Weights of a small transformer language model.
Architecture: LayerNorm before each block, rotary positions, no biases in attention or MLP, normalized queries and keys.
Each number is 500 + 25 x the weight over its row's rms, rounded and kept within 0 to 999. Layers, rows and columns count from 0. Numbers have three digits each. The size before them is the row's rms in percent of the matrix's.

# layer 12 attention output (transposed), 512x256, rms 0.053, rows 6-29,70-93,134-157,198-221,262-284,326-348,389-412,453-476, columns 192-255
096:516526532501536521464546522497541492470547487529464500533482438508522526472536474479538497502462494505533528476575490471480481471509539497524517469515548489468451504491475488509516476549463459
103:506488491488492500544471542506506467495496501502457526494495558507481476517476511488562491481519488540482483476464475473527533457506497537479474509508466497533521507474545474488525474521513540
095:457497472546482535491491485528508496521493535475503482485533552505479489495459478509530480511496499492508478504480502480419476486471520500497514458523483468524448534484528524487546478475548491
094:467514475473487513524533531527499501503480519534484502489480536471485446519524485496509496493495524535559545533537516481490478438496533505548533508530481508520500507480492490549508525522482473
107:460500532492528465445526469494481469537536474510484510551499512540522484499497461486511509493450496474514518513503488498490476462517487500519525490549518506518501484463478512510531471522536495
098:500508486531464475501533462489490473506486456531453514499506509490489491499508501487536514561483505489493458486499492510495471516482509459522493495520462442502483555470480501496551454505501510
089:527507484497486488490490505481494498500497509487513488527479454512502519507557506535491500480500490495481506460502519501458477503517505492547529512525510489503475523495506509514564495526490515
094:506527550476525460466545546507491505489479487482506507541484534513523515487547474481562512445516497521463523464491514484531462451487463491530462485475497524476484532469492505513525497523520494
094:522526486508521491515541456516524518503460499490522502482520505534488539476463550516530509491505472491454428481454461530499501513445507504491505514502471499503555481505511491487449502466517474
102:505466503532518510507478441481508533523466540489514486479508505481531462465501510522496465477536517496445464488533519560531490489538478483512474508520507498512513469472523520494523503491521524
094:482483495487520520537483495517485506544446492464525437432497528525483528495478513500489502492453481473511442515506507530498559500492443503526513533496485508496483488506498487525482474539529532
106:470538495490489498534521477506490509476491503539479499545500490498528478496455510467491522447462508481499517496532530466505497460513523514526503545522516504507470481475514537459478479521501491
095:487505529498495500499491504514464518516543483509499503516480527466501462465478517506494512513473526466504564473444527475500509516493499495506473512492522527502471519517493485524503509471522518
103:494460513493505508541527511502525525516520465490513451542485507504536483530517524551443518513470507536486511498553469544513462519508502530515541495518453555461522472502490547464499443472457498
108:538514453528507492488511513507481473548516519503462464515486516471501530486506506549511503472470525506533497489479484493457471524482504496476526481464498473500491515483498502515488499560490456
092:436509480515462567533481476497476498483531509502502510527503520507486495484505447501511504506505501467543527464487471505505487498497497493456495517494511500471493486537510477487515535529516539
084:525495527528467514528523501470460497500496512494500454504506437503499510470543480518507477537515513532474475513468483528506484498493465494475492488506487564457470473535491469471488491501525483
099:506488514527500492506483493530492505516492471477475509532525458512523510523486487537515568518497505499481501489521482466529516534518496535532528497491474525495504496471474477485490498520483479
093:468494469508461543492467491496521580510511509491450496501552502492493525485541513524524539487490523494489537496502504525532473530495504535464473534486483444515500483502461499483529488518527531
102:499551529487531458472498504488505450510511495519504481520498485488485528497492501462512476517483475535480496489503516520496529473541500508476487480502523470523503483518478517521486491497452491
101:512484521517476529474543489504475481502463537471440539499509453513521545514484506507547541521489557489498505486482492507514458512508505536468462519478456481517503511510492492467490509522503501
085:553486475464494473466475484512512524487509489474450525505497489499506484506516535562491530513488497468504548514500548476508534499504457526506491494504515543484480496500533480480525497553515480
094:451482507550470537507507485531479534494478515515491494503488475492514500498479499495505502497478525510546487512501523504456445502487459493502507507455494507500475533491461500470509485552492540
089:487479469548484528493527513480508525557508500509462498496482505450466493496504523526535546468499515443497484449495515525500471499561490505496475482532492511448550534463553492456531471489489514
110:537512473479519485503528542527482498520527487511499502481513463497494508521434499542477505526469480473520484495485523489467503495523503522501470477441439503497522504479564493463500504483521504
108:494501508536530494493524478513530507516527452463487474482457455489530513542512504510509510487524514522523436493472498504498495494499520455488519500501510464474481484551529481529538467487488478
101:492492538535484461467450518496532497486486494481499468530486541539444494456464498503494484514474492503523498526553512504516513485468504469510466535513554502522515478457497501513489538523515528
090:448491510497562479448538468476499485524494477502495494515444463473505507514511456511512496514519517521515501502468459546516506466550516519529485537471502544497519487532548511510492475512533450
102:478472535469492530461531512524528484491493514523503495516500540502476490484481537505504507510518486497521536485514462507508445518536552546484490523503526498552546506482484538483506553487476464
107:562509516534505443514521461506511516507500478459538506479497476498533515505495522508561505510473502506529477473502478509489482491521492484506487506462497459491487486498449489533486464524478453
103:481513518459493487478490505479447469484468475495479529483456472490514517472524518524540482520455532494512497469500470508466504479488501462522479502516513485492491493524537506492492499499496498
088:457532478466484508465487466507517511493564532550491517501509508500501514428498492507536532485494480476520472520534523513524524523520466535447504507518504563480501458484471504481507515472503514
101:488486522470455483521502485502508499500520517542520468496510477497494490477563498505466477468487480530517517511534474504486481501507491511515517457548513500432495537434536505448532490528475504
091:479466530497490487513525504491475480531482489522510570496449504508523465476523456513527516537558502500491481506469512483482467474520513470538499456547446509480508480508540485476506476474514495
099:478465537554502462513487494465492514511476486486534500496446490538493509488503464522492469467512507509473495504508506503517463518530500496489476521525514497498471496516543525531497483471494469
103:498485452510531499535482454476520475489476507497501508545513483472530555496499514477525458518527519504481518492494531514506516492513504526493527508480499470539492482550501485528500480517534471
109:484524501497484492486487495505526535443480500483478493524520475519498488465436514479516494578495503482475539480527474497498502503511526491494513546467536482562521518510475497503492536464475504
096:504502492512486450490469472506498522466500530505462556517510500469469477509504506472522546499522481495476494545486512503512462491477491519533488534544495489456511484536537509510523481510519456
105:499495531530490525491487521480483480535539492501482520463490499493471453501445479548491519539473517480529438482472488515496536531506508456526499492482481514503476523479513497519480498476531487
091:491504502555497511551549509463516458529533492481489516478511481526523522544507491557505505475505495513509516444507503512503510445486471510516531519475459483504525545500519467477486457513525500
094:527479487500519474491512477457504497547491474509534519464492446500538483467537467486492528498522493496528485489484522481503499516503502527473450516540496494496486465526543510502486512481528523
097:504514512502463471557490505520518514522477499510491532500511489494500483502486460511480540530425546519518467473498486508509501488524507499488510494503511479521541499442564475503459500492526481
103:519502535540515463555513528484486494551474485536494535518505533491521486527494502525484477533484479513479498485495496507525528499479516479518472500506484456521523527547452522499513510490525537
105:469481506514503524484474561472509470489488469468537516522528484503436531515473472539484512509476474535511443495481467533530495509509530483458481459524476511486482498585475507528475509470477477
106:524517537504476502499464511481471489532499484513509484510490500498533481493458459469508500500456461498506477521511529522498530474493490544520466497487509518531522513496547508522533505491518538
101:541523503479534514509483482465449522512556525483539521516520488487522537505501558510504515494497517465447476571502454482449512512494477454525501438515476517450482506481454526471492496459477524
089:541547531532469529508479480512499506501490487473514507489480511530497471510448520470504455557460463526513528467527523516496488498511486482517472500516537485531536486504521478504487523482486490
113:509507497547464530518561470528468491505500492507484489483509459516542548538513488512513495505501496477502494494510493523522513499512444488473542464485433530475514496480492489498528435474505464
099:479524509498499530514515544484471470511460469447457525475455525459507479493506485524489466516477461461541486464493539491452494445490539544488512442510483459494468547507500468537523538524483439
100:485486487490521494484488498470533487489539533487496482498517446483476480490472465458532484492504517545491524488542518511515496474508523478502522521512530459486510486497504468503476459526456460
103:497509503532469552506499525459495504508479500468503477490483553509459466480464481502490514496493503516491489535513521517507475495512514477507509489504554506521507501456485510533434482458502484
099:495499497496528488470499506496473502482510507559487470526510488484542495488507481499503545552509506520486500495502501559497517526496448524497484486494499506482482501545474471497509509497522482
097:475523548502493496511495499490487498493477529555525500493489506467529502524496537494554483488503433503505525494474479512508499486468488494477490454492488485473476543479514483505516497505574503
094:497476499509515474480495521516471495536478480451458524490496488478505504526552500535515524487474524488518510514471487502526497522531499526518467558513506520512502501496501528451485516495459477
104:477493511456532507476506505510532482484509537497456502526478493531523539475533473524486544502520475542499547550483517499513492509509507552519459491512535467513488502487472507472501551492497545
097:495537492499541535482523524473506475482495438478472536490502504516479473476499517523489496535519448536513467499478527487471518517489497498495505491516472509510472550524528494499457470479529499
100:547510475448457475532534502490511490506512516535496467528491502536525483514497517506467490495518484485544544535512497472508458536519530512476514512477488489483490522470464531493489510533512496
095:513537540477465503503518494499481491534504484502489478499507532475544510504505476454457508538480493480480546526508488492543475508510513525507479506460479512467511507449495505537502517504548496
116:492473488484468447509505492493476499518504495505514489545482559517515528484527547493517516488457493493463486502533485481485510511515510466481454431473527527505489498455493505531513508493527509
102:502499485503528526484521487506552527491487500519441521486525438501508537519516465540510444522499516513525501526471495522471503512513487522435516552482515481488477526525483523507461522470453494
102:485497486515477460512448520511487478507466539523551497478500544460507505518489482527516488494481471509520458478476473539475529484466526489523504515459491522518531490508515467519501476521473477
097:489497486508452505536538511559512523528516482531509486523438561464485482459490527479550506471488483473513554485506528453500509518428510479488452512467509523505512499493486509506518568550545446
103:486513529489488536522488533503482515449475531518477470505468517462460498538518471475520485471500512492519489520532544493499451471524519445510504516465553472511501507532503485529468485529522526
095:504492484542533504494504477524483474446502523515521495510507523510500498516514510495556478458561461507489495452534512460471486482445501480527484494471533496516523510502469494481498502514513494
092:512471524499464522545533497523481488535477477488497501533463507516530509528496487489496526500495489480506529515510462509508468476494492508531500478518502504496533564497473504517497469495586516
097:528486497494527531502465509515527470440489466543468485504477432515489534520470493519489497513539507498506483486520522575502537502481494500477489494494510476532510525529496488499500513500507443
092:505493469510515481492525483514515508489455545462515460502462522488497464531506478498535514484490525483479498487492474495524480462491529531521567548499490532515491463512521518489495499472469491
096:497497533526497502522518515489486460480502496468473510514535486539470461497492492500497518485476517499518515488535473455487492525501485494526506503522493507517505503462566472484449453510511548
097:548473497507520494490477500534550490473504487497508503491507491509466475503465467530523451483468500489479502527494532490460510536508567489499535524506534547484526490503494514516498458480482511
100:447508461544512537504518493500489510486479483460505482471489448510474533504516488528482480477517552506551485511505489470485462504500522548473512524493490493485517505527514529512496494534442494
092:505488459493483513476497473482512471497460527446483488490515460479471502465506543483507478546491536528504455521467518558502518513510498528495555484486483511489505472542552482483494530535448491
099:518468527487476470488537521488478487509533527499462467519488465502525493491531510512498494477482483478526522509531483440487479483477515569511510504521481485481439492490467518499507470484493528
101:464485482478491515551496507507489475492465524505497505486464488471481481524537493529489513527501481529526528499501493471499518540459508523497510530512553447503469511516544474517536501512502462
093:465461471490499505482505438452547513494521494515532507517518486496487518487478468516467473504521500471493510527510520496521449519490517503510480496473489529489498513543511509485492540516470504
097:518497501490501488463506461506504509501475460500519488525484521505563505517515512504533497483517452495496468526487486495483494531517494475485478525445495480518530512501502533481489480498457444
098:486467481502489510483555515466512436487468458458488493478534514548473481502531521470520518528485479462472494504479479504498504519476530453458461491521444503468471542484517469522498461517547546
098:520525526533499529453525531493556482532517493537501522518470493502466495525485516549495501503493563443531435515494484531505504498508504464532501464509512475485475521509490492510466529510541505
104:492531494490503490537462515455510517467469490480471519530445491488496532463465486529450471511506482469514504526477527528519497514524494530531493465473536489530518499573478515504495507515500495
093:484474525460532506467470488484494508485491473488496503526496493519478487532514507511458484496493481545476495510433529509510491454470470485489493487523481504527468523490541471502474469503506503
098:502469547496490488504494521507526464520502499511527532471500528491516448497483501506517466495500449492517505561532503500504498477491548478513537525490467486525523466479505535522513468500512483
107:488497488517433499468551508534476479532497511538533484499466494495501537490473497529477542514479492517506553502545511506499479477516465497515501487536505518477514474480427502485509523533477528
102:525517525435527480506522494512515553542515496504511511526515525517512489508497495525470453505491506503482528511529475500492452454522514529494530505492508515492460507489480545463515514516470482
108:496556448481469528484520500515498482543493463446485503487499526539510484489504506479512550527496479460497519485494501497489493504459521487495472529500566508507487519515526510508507521497490508
107:528431504524544493522508471487541530471503554552504546503532544529513473524513520494481478481509522495495506494503439544506486467551485520472501506500488542492505505473513557511491451500472494
097:523493469517501497480487519505528463492508480514504477532510491475501516456506533509511445485509498501504491488491499511481469495462553526501471491479487444572520515537499498455474496528456479
104:474547480498475546493506514510552466511494481481492472497491456465543500463514496479563512497498484489508513470492492465468488528465522523504473476491493460520448523497441475513521528519519517
101:516452497424554532539511480493522476486468509517514516521525472526489492498430480501471486495471511467467493499501533501526439516515549495520472480519476493541484522416518527525521456515541475
079:506488502481474509529460520471543463480472496471490529433526510505445473512514446501457506478538525475513494485490534455551516513473526510502485505523493487517503485499551478505447517533513521
102:517489471523493483467527480513541488521469517474499499500538503550500510513498463500466494560505531489500537469495486484515485497488514509502530515494519500478441506450411513532511488487494498
100:514449515488490480466504488522495430519501475527480499493486495500507456526476472516492521478553461538476446518450537491510524526511507468478488484537471460469509522499521505514530495502519519
107:530477485451535509500487481489521473508502530479528501499505487492527478490480521455467471509530530483537463455478451489510555512519551477482508529507478493480495480537502504528486488482507506
105:511507527479495505485488470497509470525520535520545495494512486489482457508480451514541513485512480470514481461498526517488493515491493476559533520486481544498505484461520455502498460506521525
099:476514501505481460498520482553534523516512494499510503521527506507503464527507505496490500484502482473486511510548510472479493544508552528506485490477489494516546506493488505461526508497472486
103:477540443522520489502503516514469495482463521476492496505504497526495511444540499458470516510501456486493540500526493505493535500474528514501452514468508495508488488533525533472497500519513472
110:547453492518525486505491481545567517485452476450524459514503489490505468523459520496483489498522512516501471499518523470491525519496534485533496498480501460533555487480498529493534506548508478
096:488516491476470509526496463479526493561486528505527486478517451502517478502479456476520485478533499525500493498484563491504493495501520537467467485511483481480457506510525517549495487510518459
104:480518520490484504525522513459515466491494487509485530483544498491491456514474517515505505513484499549450513543525486535495457469501485483517511480495536510471504506480483464520505506476485445
108:463484523501478519473527454523468514523477524513505477505485488509490523475506503500514493478502456499511480508535515490538511484513485517487505492509479461463481503478469495509543470514471517
106:444511489538506525514499523491499468518469547469509497487491541516518504535528493444498510496495477498483528503527441482486458453516500551492492508529504458517518481493500442495486492517527559
098:518515519495492509514549524516513528522513544510518483490507499467458491483536517472510490462451501515485474495499495461561520525478495485508467508517494497506460476514504549470530499494507499
095:464478522481478529469490528484454455485518500522492475468488523530461522501520564483519510475487495517523492504517505510488451518470484545497464444505505514526546459532493510507474442507460501
085:526492459493508463476506511505527512544508483523495527497514439491532465502494500501541498486472487507523489514506541543482514496540521482510535513473498501485507466525472458491473526518487488
096:525479502511527471502503494512487463510496537533496536530526528491511475495469453491500477464474474447456485510474448508492535481482471503475522531504514486499489517450526478521550517496532510
092:483489492509478453468526541483532476524527488472513528485517462476476503478527503544541500497509491474499526493514491491498459513508480501488486494502446458493519516459552521508505546532514532
099:490517510545472463484504511462571497510476479490474492512450477461500520514533506535493468492503534501502515534508516496516490523519551481499507528492484498493464522521492517511502519498509505
096:513474496511532506494501496491499505513519495483547539473482450513494487548500500501507483489557484517470491438493522507476463464516463481470483481534502496515509505555531514480494515456467475
094:469500443515527483512509506506537500502501482511444490517482456544524506545493502516487496528509504546469548491505505485514501478482505541476542536512504521522517462498521488450486504516524507
100:495454487504466500537525525508485479506532489517427483505471482506522509510492482514522532489471462508528502508524523469482527516512470498521488478488503525483479479470479493470527499529513510
105:527509524500494474529483564476474456521466508549473479502487490496486493506469498497477479514478463532477490504474494484530481487489483505518488487535522529519517522482512458531488445516481450
104:535468527506523465472507528521541486505483493492501484496505480489464484495492514507449483531420490507509514525496509481517474461511534506536509539497444469508459510493490578485511456488467454
099:502534475512513490532438480496475491513537496530527531497518523434491519504504461479548519466527485491495485489472516515503490491557501523521453525538547475463498498500448475507461539537532499
091:500500515489489504498506482503515468524557517491537514522524516508527519502508508506503533517519491455515533508468535504492491501508513532558491481470523499474497488492495498489484494520484472
091:508488482503469506519556487505478461501500495482500506535482441537499523500523498519520444506526559502488493480536506511497461472490466482521519485521510471492525474501516481463490452482473493
100:485493509475500552481513521562483474499486501496486465538498473417488500485529480480499504493451518457490458450490489458551518489475495539491459516505485502464474491503467524487486560473496502
100:481488490503476525544458498521540493514479485496479497491526498520490476502477514516525483536448522510513507526521498456494514466458474496523477522480506512500468498486503481477496536518506473
098:449494443490494463503495497531524481475514485502537490494533493511509506523510521482500482497495493493532480500554505483551531457481500497508477511497511483537525517512476507485472489510503476
094:515477479472487539476515512479487500539504503548485447486487492472489525509511504485550513479497516556483453558507489501461487515521525507484468495486500508507458482458473489494510532504514516
101:532502506521506480495477510549534516470516481484507522519531491515505501494476496515507528494487483500489512493482507493502519484490513496514473526521519505525478500430457475476519531517539472
088:485498518481503541519496462557488488498461496537462515477457515465474504435473499491549482518508494500501490481474491515487524519492516497518523471524520514507484518469531455489504530479544485
102:507518533438466545487538505503523503475454500533479470478516518507488492518504452550494504506460476484490492518507503523494466535499471520504513457449522509510521505487549526528536537461463515
102:532488520471499488539470549476506478475513474472506512466528493481500481493484493471491510502468435533518468495466510514557558460535460533524475495548523483516503526490490509501497507499496474
103:517499506520504476525493468517526469492498493491544494499499512502431473517530509496462467501519496493500485458511507495487522482542506479496486479519497524518492516487525477497479484530570530
103:514530513529531446495542487497487536471506481496539527490503503541492469471514502494515490517463457466472513457468501513467492556496539503508489498514499506475485504510491544495516446509494517
103:469503517477510488521471491530523476495503513489512523502477498505467448470444497490540480437491469539524518461500495506484524507506495506518485484542485486505490541448545503505457514472496535
104:476522511477491486508501485476477500474487477427500516483525494536514481476546514505530551485526503513501512492509470506475532455471505487490501494460511496512524462512468477499491536504514475
105:535517495451507494450509489481456499480518507513537546539476526535509545487549526541531509517554509470443504502491520493481517497530512477513533483512578483508477513500468507501549508500484504
093:466506491486442513484509514511519498515470506542513500468496482478515515482498504507523450485506502513501524495507572489530507524508444515500534525503486496452496514501531520497469508490494522
108:468545477515501464515511532476508504507500463444498525535489452557503530508503530476504521491535516515565544495502462482514515495496519522467506516466522451519508532498490495472479524543501484
098:519454530530509488489513533492502489510462477462477505487501504496517475458463487477527509505489480483507562471492499514471493541492498493522513488510467505521524502467532470562501503515494517
101:441491502452499540540472471449504532508487475482511518508463493525507524468496468497562463516521486474515488512478515512536511530475500468448490505467525543503495463512486480525470520511510508
107:521474464492510507519481472479523467527484465500568492476494526454510505497506483550468535549530507499490480473488539506510518487531499488520510469492540496504494526516493498490484497503495453
095:526548507494473491510477532531481497532515491547480525546481524491490491469465494532503501512509519479470462518461515508498525541505516498501494471518544528504466533480532523487490510486516528
104:529431485523502469513483503535535470482524508504453506551478439507509500486418521466471482493488515503510547516497483487514455469466525520544485525468476507509511541494503508485462476511546478
097:528530485480485484512475498495518466511553503493485516508494516482474467528504457494509519525540513471508469502529472496480495488525523504523525485513523473521488489496498489503542494530521525
098:496473504534531462485525509514516480473482472471517501501566529525491450510469518526494463471541457491542520497479486488464484500459513492499502529486464516511538501493508502466493535534478507
089:517509487491477516502514485514490499531524536525491518530504416505522508454477448489527486497494508504496499499470464501503486524557493502479493462494472518470496446540493483498478494492526494
091:502512477524511533493481508508471445488500469490535550481487452475521498484480551503491523530461542485533505470504482516500529500525528526508499517497510506483479510518487482567523508511538481
107:541441484510494484529503495510482509538472467488468457472526486484557465502533520475495545530463543453489487509511496491540478485507473527504488485498471499479525519482508502480513488491479482
097:546507519534468507522509514555495475510474478501496520522491462529511500532477492456497459498471481532527537507537475480540524450513487510542541495527480521500530509486504492483492461517511500
096:483465488511500503536546468491507465505498453510517461482525468431501472529521518503484542519439507530515498507491477503472480516536444549520461483474475491517501507527525495499497544543498517
113:454547532459489513486485478457474503497502476486503522497496494474491457471473472534509503525495492465475431527453489502488511531472518490478526513492499462509490485530506500542508514459488500
104:495478477496500511532534483510481502521493540508532494479514497459500489522553524502535491495498473486492458493514551509504492506494506498478498478496507500482483497512557496464517502511506512
097:490546476467462499495511548493510525508492501479446516498485516487469497480475471518498507477524511443484508476479511484460477503513552500509464500500540497526540524470516524495462484508515518
100:516532516494515483493455495551492496532508479515477515496495471478524521515537496527548495492526496511524503446487497472527532511531523506488514499467483493485477468511508521509545508478515506
095:481527506463475566492489514500548569534484476494511503530474549508510474482487483501465509484495522482482523506507527478515499464453461469500511546502535483518502477469519507464502510539530493
093:495479484490509517499519453481516515469491489488531510490475495495481518508535493505515498529538486468484540519482516488496503508500484502458515504465499529540494484537471494497491506527498537
088:484483521508487546475531497469492534446481500512503538479475497535479508476474491515477477479523528458449494527513512505523474485513498485507495529460417530468510459485504513489485476524492518
095:468481494507473534502512461508468518563526517528535476465516546499492467483466520483458514485506494483524486501527495506490491513521496524543485481474489556518516486502528502468472519463495528
100:501500489490487499523531499532547493461485481526492530503482490497543520507528475498508519500494454499514491477470540511489534458462481486487476520494514479495478533462467468470497494490536483
091:499498505483496498510477527462459554486497500484539507527511492512482496532537470532482469504506509454444499557461541523510517471472500457489483490486507507491488496473476488484476523509518510
082:501491526505463497473544517503492467535524475507494529469502533466506475484492473480541516496488493466465493550484488464526478494510488496518514476500493537476497492492540484551522513479496504
097:492534508502537556508528496459548521540545490518520488501508521433444539494475511528525526472501498512523461484517486483488480523490515510469532537489514452485468538489539533512462520498511488
101:516447470549529499496542494468487479527471505504520516482493527527490453490463506517498483490545501517471434459515527486469493495529485496521491465486503474518463523518507484498492454513523500
083:525476497502520547500482503518539504426547519497480509518478503441503546467504492551532496479517499456515488565497510490507524445484495471490556516528512502462490482485498503511465494567492488
108:500519494475491444500494526475507510494536483499529452470498483537484502488509492506468494452497481486445507559527490521515516469505531530504462479489507501502514502505463429521482476503492499
095:536502495503472475535503485531468481543519505511527533536472477553523484455522560513540499506531507522462550456465465498489492522530462537557500519497474527475509480525494473509554530482510527
103:489479503501510483505523512517489500477557481496471556488476471489495505499483510492496521486509495557481484502502525457527505487474439535490535499477499470507478492507513534499499496502500497
106:524507485457500520504466508455480552489534520496525537487527482474549464509544490478550502507491497523475526429479507519506516479520538509463510531527533478511500440503470474488513478515535512
093:509477501550519483511484455495488518483492480465529525523460505524510518491526476494551530492489473516550475487451503535528481519518488513479507508494478541499476499499461522461478499509471512
094:529462516548491460497533496484480456501464495460497521484478502539501477486546513489506494483515492538528452512504474500504519497505445490494500486489452490530481533532502540492484453492511483
100:530500478535521513540514514518518499507480497528498503528508523458530470470508481504498491480490523514471494495524494478490466512488488513494482515494525483474509465499533483522523474496577523
101:548497509504518491503485518502496495508535460510462461524498530504510498460488473502491500553477497497471509473513475507526523531476499500480499504458480494468513542488502493502459486497481501
102:493485469473481556532499468514488544516495478534488514471496506487489476505513481531499517544517524502500526473515490454479496495493499516480498509511537504515483488516528517489449572482508513
104:506493465497551490448537500504483472486491459464503500483469481476473501497482540492512503519477486514530458482499467492501492505513501559489481488477526485570472520491499475503508502543523505
096:572531503495500475477440506478549435485522506517503518496517441476501545566486436515507521520473534479487492498490491491501515491524524533499510510520493489495492508529461494531528475505522481
095:536507477507497470485497538474463470458448483456498479487483501465481542479512512471500493515443473484491474516495487513507502494512492481511490468525505518542521470457524481516531496517516506
102:472522503570521489537572530544503500475518531505543478495509467512472471478506508547486527484502461469522516504486457515469469462532473519522482487515543496530522514484488516479494517538518528
098:492472458533497522502465534464504537467512530537464484544467490524478490512486506483496498546496475496484554519520515468498506535498508539524507530511508487530476499478520506517570561560519499
111:488481506466532477479533515483544482496484471466533526469553495488509507519545533489461517448468525500507496493510468497536501482478526494545467454497512479497469549458472526453478535473474500
106:472475467484509519507502522491472485482520511523527512501477497476492491502523514496483535543480490480527511511546489544547457500487492485484487546476519543533522468515486519511477482529496456
126:511501511502469488494486481499515517511544487482521515540496520486500499499481485506525503530495503488472474490487518498459527490521523497508469556546521527492524514493519507480487486487557531
096:498504514514506519523521516479495502476498471479510483500505520512488534515519529481576528495491482502474477537500529484479519501437509499472495493495500458501464515502478462490520558464521521
106:493494489521483491516460503491497483470490491504472501482473508500547509514505474548495536461453519485516454482522469533496522464521512531509521499481543510538514493512477546509480517563461495
106:498466519468477484477441469521502468511541489507507536505526526471559483545490447481490528494504511523496482438518490506489489482485545473505464494521512491514482523476523484516482448504516506
094:525487501512523508510476535502507555485486494537473531496485516496512488464505478452526487534546438499507529553481490491521491505501507491492508495545508499501551512500504524504476494472519508
110:506535495489448474502504542500475497555481470492471496481446510494515513509501463487511511473509508522511508464509523472487501491512515533498524461468512480541524514519487486497488527533522493
102:456500506483454495467523469510494505472554473513494516501503487516539552476480492465532482532507485501500542494534501475485511484498491505478556561489498469473502499470499516475534508492495474
097:495491523506487442495444506518476520487494495524527536496482513513500505499510484501461503463500504488490461506531511481462507497497512497527508492502552492533498490516504500534487568529521512
111:522491506453519461522470505521517467541496504497492523472566539431509463554506471487511519507500478490517501470507508524518471494479524480459511502482458538497510529481496522523504467487498530
097:473505513496489522473474509472507483548482518544520491477479477494499533481534545549500510512523512495483480521498488509529484547452528482491525530452465507439486504522505458555498500502455523
106:541520479478452498524508518493536507497561450476495476518497473500486525469479519493530516515491470489549517477493526433511512529443502494536503461476505475474500475514472449514514551507506502
105:500511501498517512478501513496467517495505507543462470524411484524504511501417483495509497473505490524499473536523517536510530458563496478481505512515541445490516496508538500528507469508515465
093:521540497485491475500491469475525493509512546492443519546507532522536479486513488495487535484567483462475524478500512489472537491504493474522502491506501471506520501473499463502498504500487533
103:532460507501485538494547483548499507550532465498509513513493463524495503508478514494519516513474534482559522489522490425488489507481541480525505549509483480495555497467504520528504518471522513
107:546485500487539557529499469512484509480528459517472523503467474500518545483439488513499539476505486486525448502476529509507467463523490518515488477495531503489515489507493510489492504508521485
112:534508524480491466484519486492456480491513517460525454499511525496520476498527439524478532496484527491523469478490504477545525480528497485501547476504478498494508505478524536497483487479436523
102:540477523526469502539504545514470525458499486518513515502484473532496520535440480471499492483508485509534510536474511508540494484508481511513491487498508493500510477472503512524479510474485501
107:514476473461571489475478491512489496501521478532552504511473498500506473498541499493508469498485489464510511533479534491517480483494470505501516511506499530526529497485499539469482506486469496
106:480538455526517493464471505472479523515508518503489491505475458509484521488506450504468461471520503524484481501459477546521506514524497511456476498479525465521476467502518526521509482497521447
108:544484518503519525483514479510461487520492503492560471504506539492479473463541486501420448493508481501495432518480491525520510469519506436505508470530515495513527524526499517496490473491500467
# layer 12 attention value, 64x256, rms 0.0475, rows 6-29, columns 192-255
097:486495517500528509534491486475475509509490542484520474459512489501506513475506494496490529446524501490516484509515507482466480500504519487525483512511505533490474501494458461517491463523506516
108:534476471469498506455496479450493506476480454529532498484481490511481499482509495507507435530534501476517494487509510501478481582466493531514502492502501503551523478461460488539508527473522470
101:504508535452564503486488481507508519529495526505495506553500478502535476497486495499502488477462533533479490448502525506550501475484511486495523449460472526462514496486503499474496539524457491
103:517486472523490498498508511540507482498518533485523494513533497508523525545500497522495496516497494491487460473492497462459499436507447497435526510530532488520489531455470488528507508486511457
099:508489461514522498543542515447502536491490482478522456504510482542479505502537440470483483514513506479532494477506504476515503496466505486431512531470483518467495549501508505464507454509517500
105:489512465442478522448489525487500540517490512521477469471486521510501538472466499454465485470505496507484528517487531493506510529533534552462514476509525499518496500520547498504526513524493545
099:472500475490496502502476499510521536519463556469437523538508545496462503510495474469513510513482519500481513504503495475551490531509508512473498514486499503532500463488543522560456513507481443
099:515510464494499513529494487524475496496477550524488398512479506511495482534507534489454518510477501499500512524497559522479489527505518442492502533526510501523488488486445489528519510500538490
106:507486513507525511482447462498498506508504485522479495447521489512525508531495498445496505545477503498512513507542515508496550521508532477511449503473499503479483512496488501496491501517494545
101:499486486503459527506512536528500472488531496490493501523508521523507521507491538501457497490491511507492489517506480482489525560472512531463468520497504471469536519522474516530482496501472533
097:509513553455464488462515474511496498495494529561470550508524497495538471511490519485521522506511530496476510467474482492553528520472546496452477497494485472499517526476459532500517471460498514
104:472505485507505545427472506508515494525500475469512483503504470482491506527521531473504470501486509501463512482510490491516468527535510510496485514533494491504512503489508526490517543492543515
098:461512508514510507500537494503545508494500505469493502509544502517485517537500456474471495477538476518499467545514494526497488487471532480452483476514466498485524470527518535493487523493532486
101:464508513485492528481452466462491455513493545518511510446531539517523548519489462503506521516509532477514452509475487510496522467538542474486565526514517475483527481503483511490506471476467523
100:505505523492509503449505481555506532474464467500501488487522549504512509460528524485471517451490463532504505510524512484484531482454481518477475494488454507446521531515490475511512518514499496
097:483497527472524497535506501491505531505485484571490465491441524487517479501503485536478535541517530521526497565536486477474528515521502463479434467517497498478515538507504477495493487488493500
097:466493523468537523480479499518533497502532481489501485505518547459459501515462476527494514493506515483523508486549509497466484477472516525524496489500517488510516521503505479512490541518487490
097:553502488523481501470499512455469520500513534461497471486533550517466468525524506532513459533520442490526532511484549513479495492475494504522520496522488486534460509486470455482496473502502509
098:442504487527474545473519533523515473449481527492475490534517496529498486473478523524507533510535497510478497465513520517449482490534503516496503522506502549523489519500488470522518552511507502
100:489513486486517544486510515483470530496465500516483474472492484510492485472501537511484506473525546512494502524469501512498486501466552482566529502488481517488512527499469443523554462527511469
097:493503503555512525504513476515496544506499512467480466540484475527478480481501435514489492500564499485498503460513517518521521538542492494482503503524488472463484488481463479517500507503481492
102:483503523481479496498495521499496517510533474480526460499487506500495502509527487513478543459512487523497505470495524471518488515529491516542477499492484478536526524496521526476501532510470499
101:468505497467499473551444526498508495514521508523453515516564462529564484515522483502478513510533482498464583465467497484505488547476514508497499530518498498499495520505476497496452517492480500
101:508482527462555539498478480482495504447493465524485534503466465496467494472506520519488475534515501507490483513537509517524545554471494507500474506496532522517431453530513536490529539536491508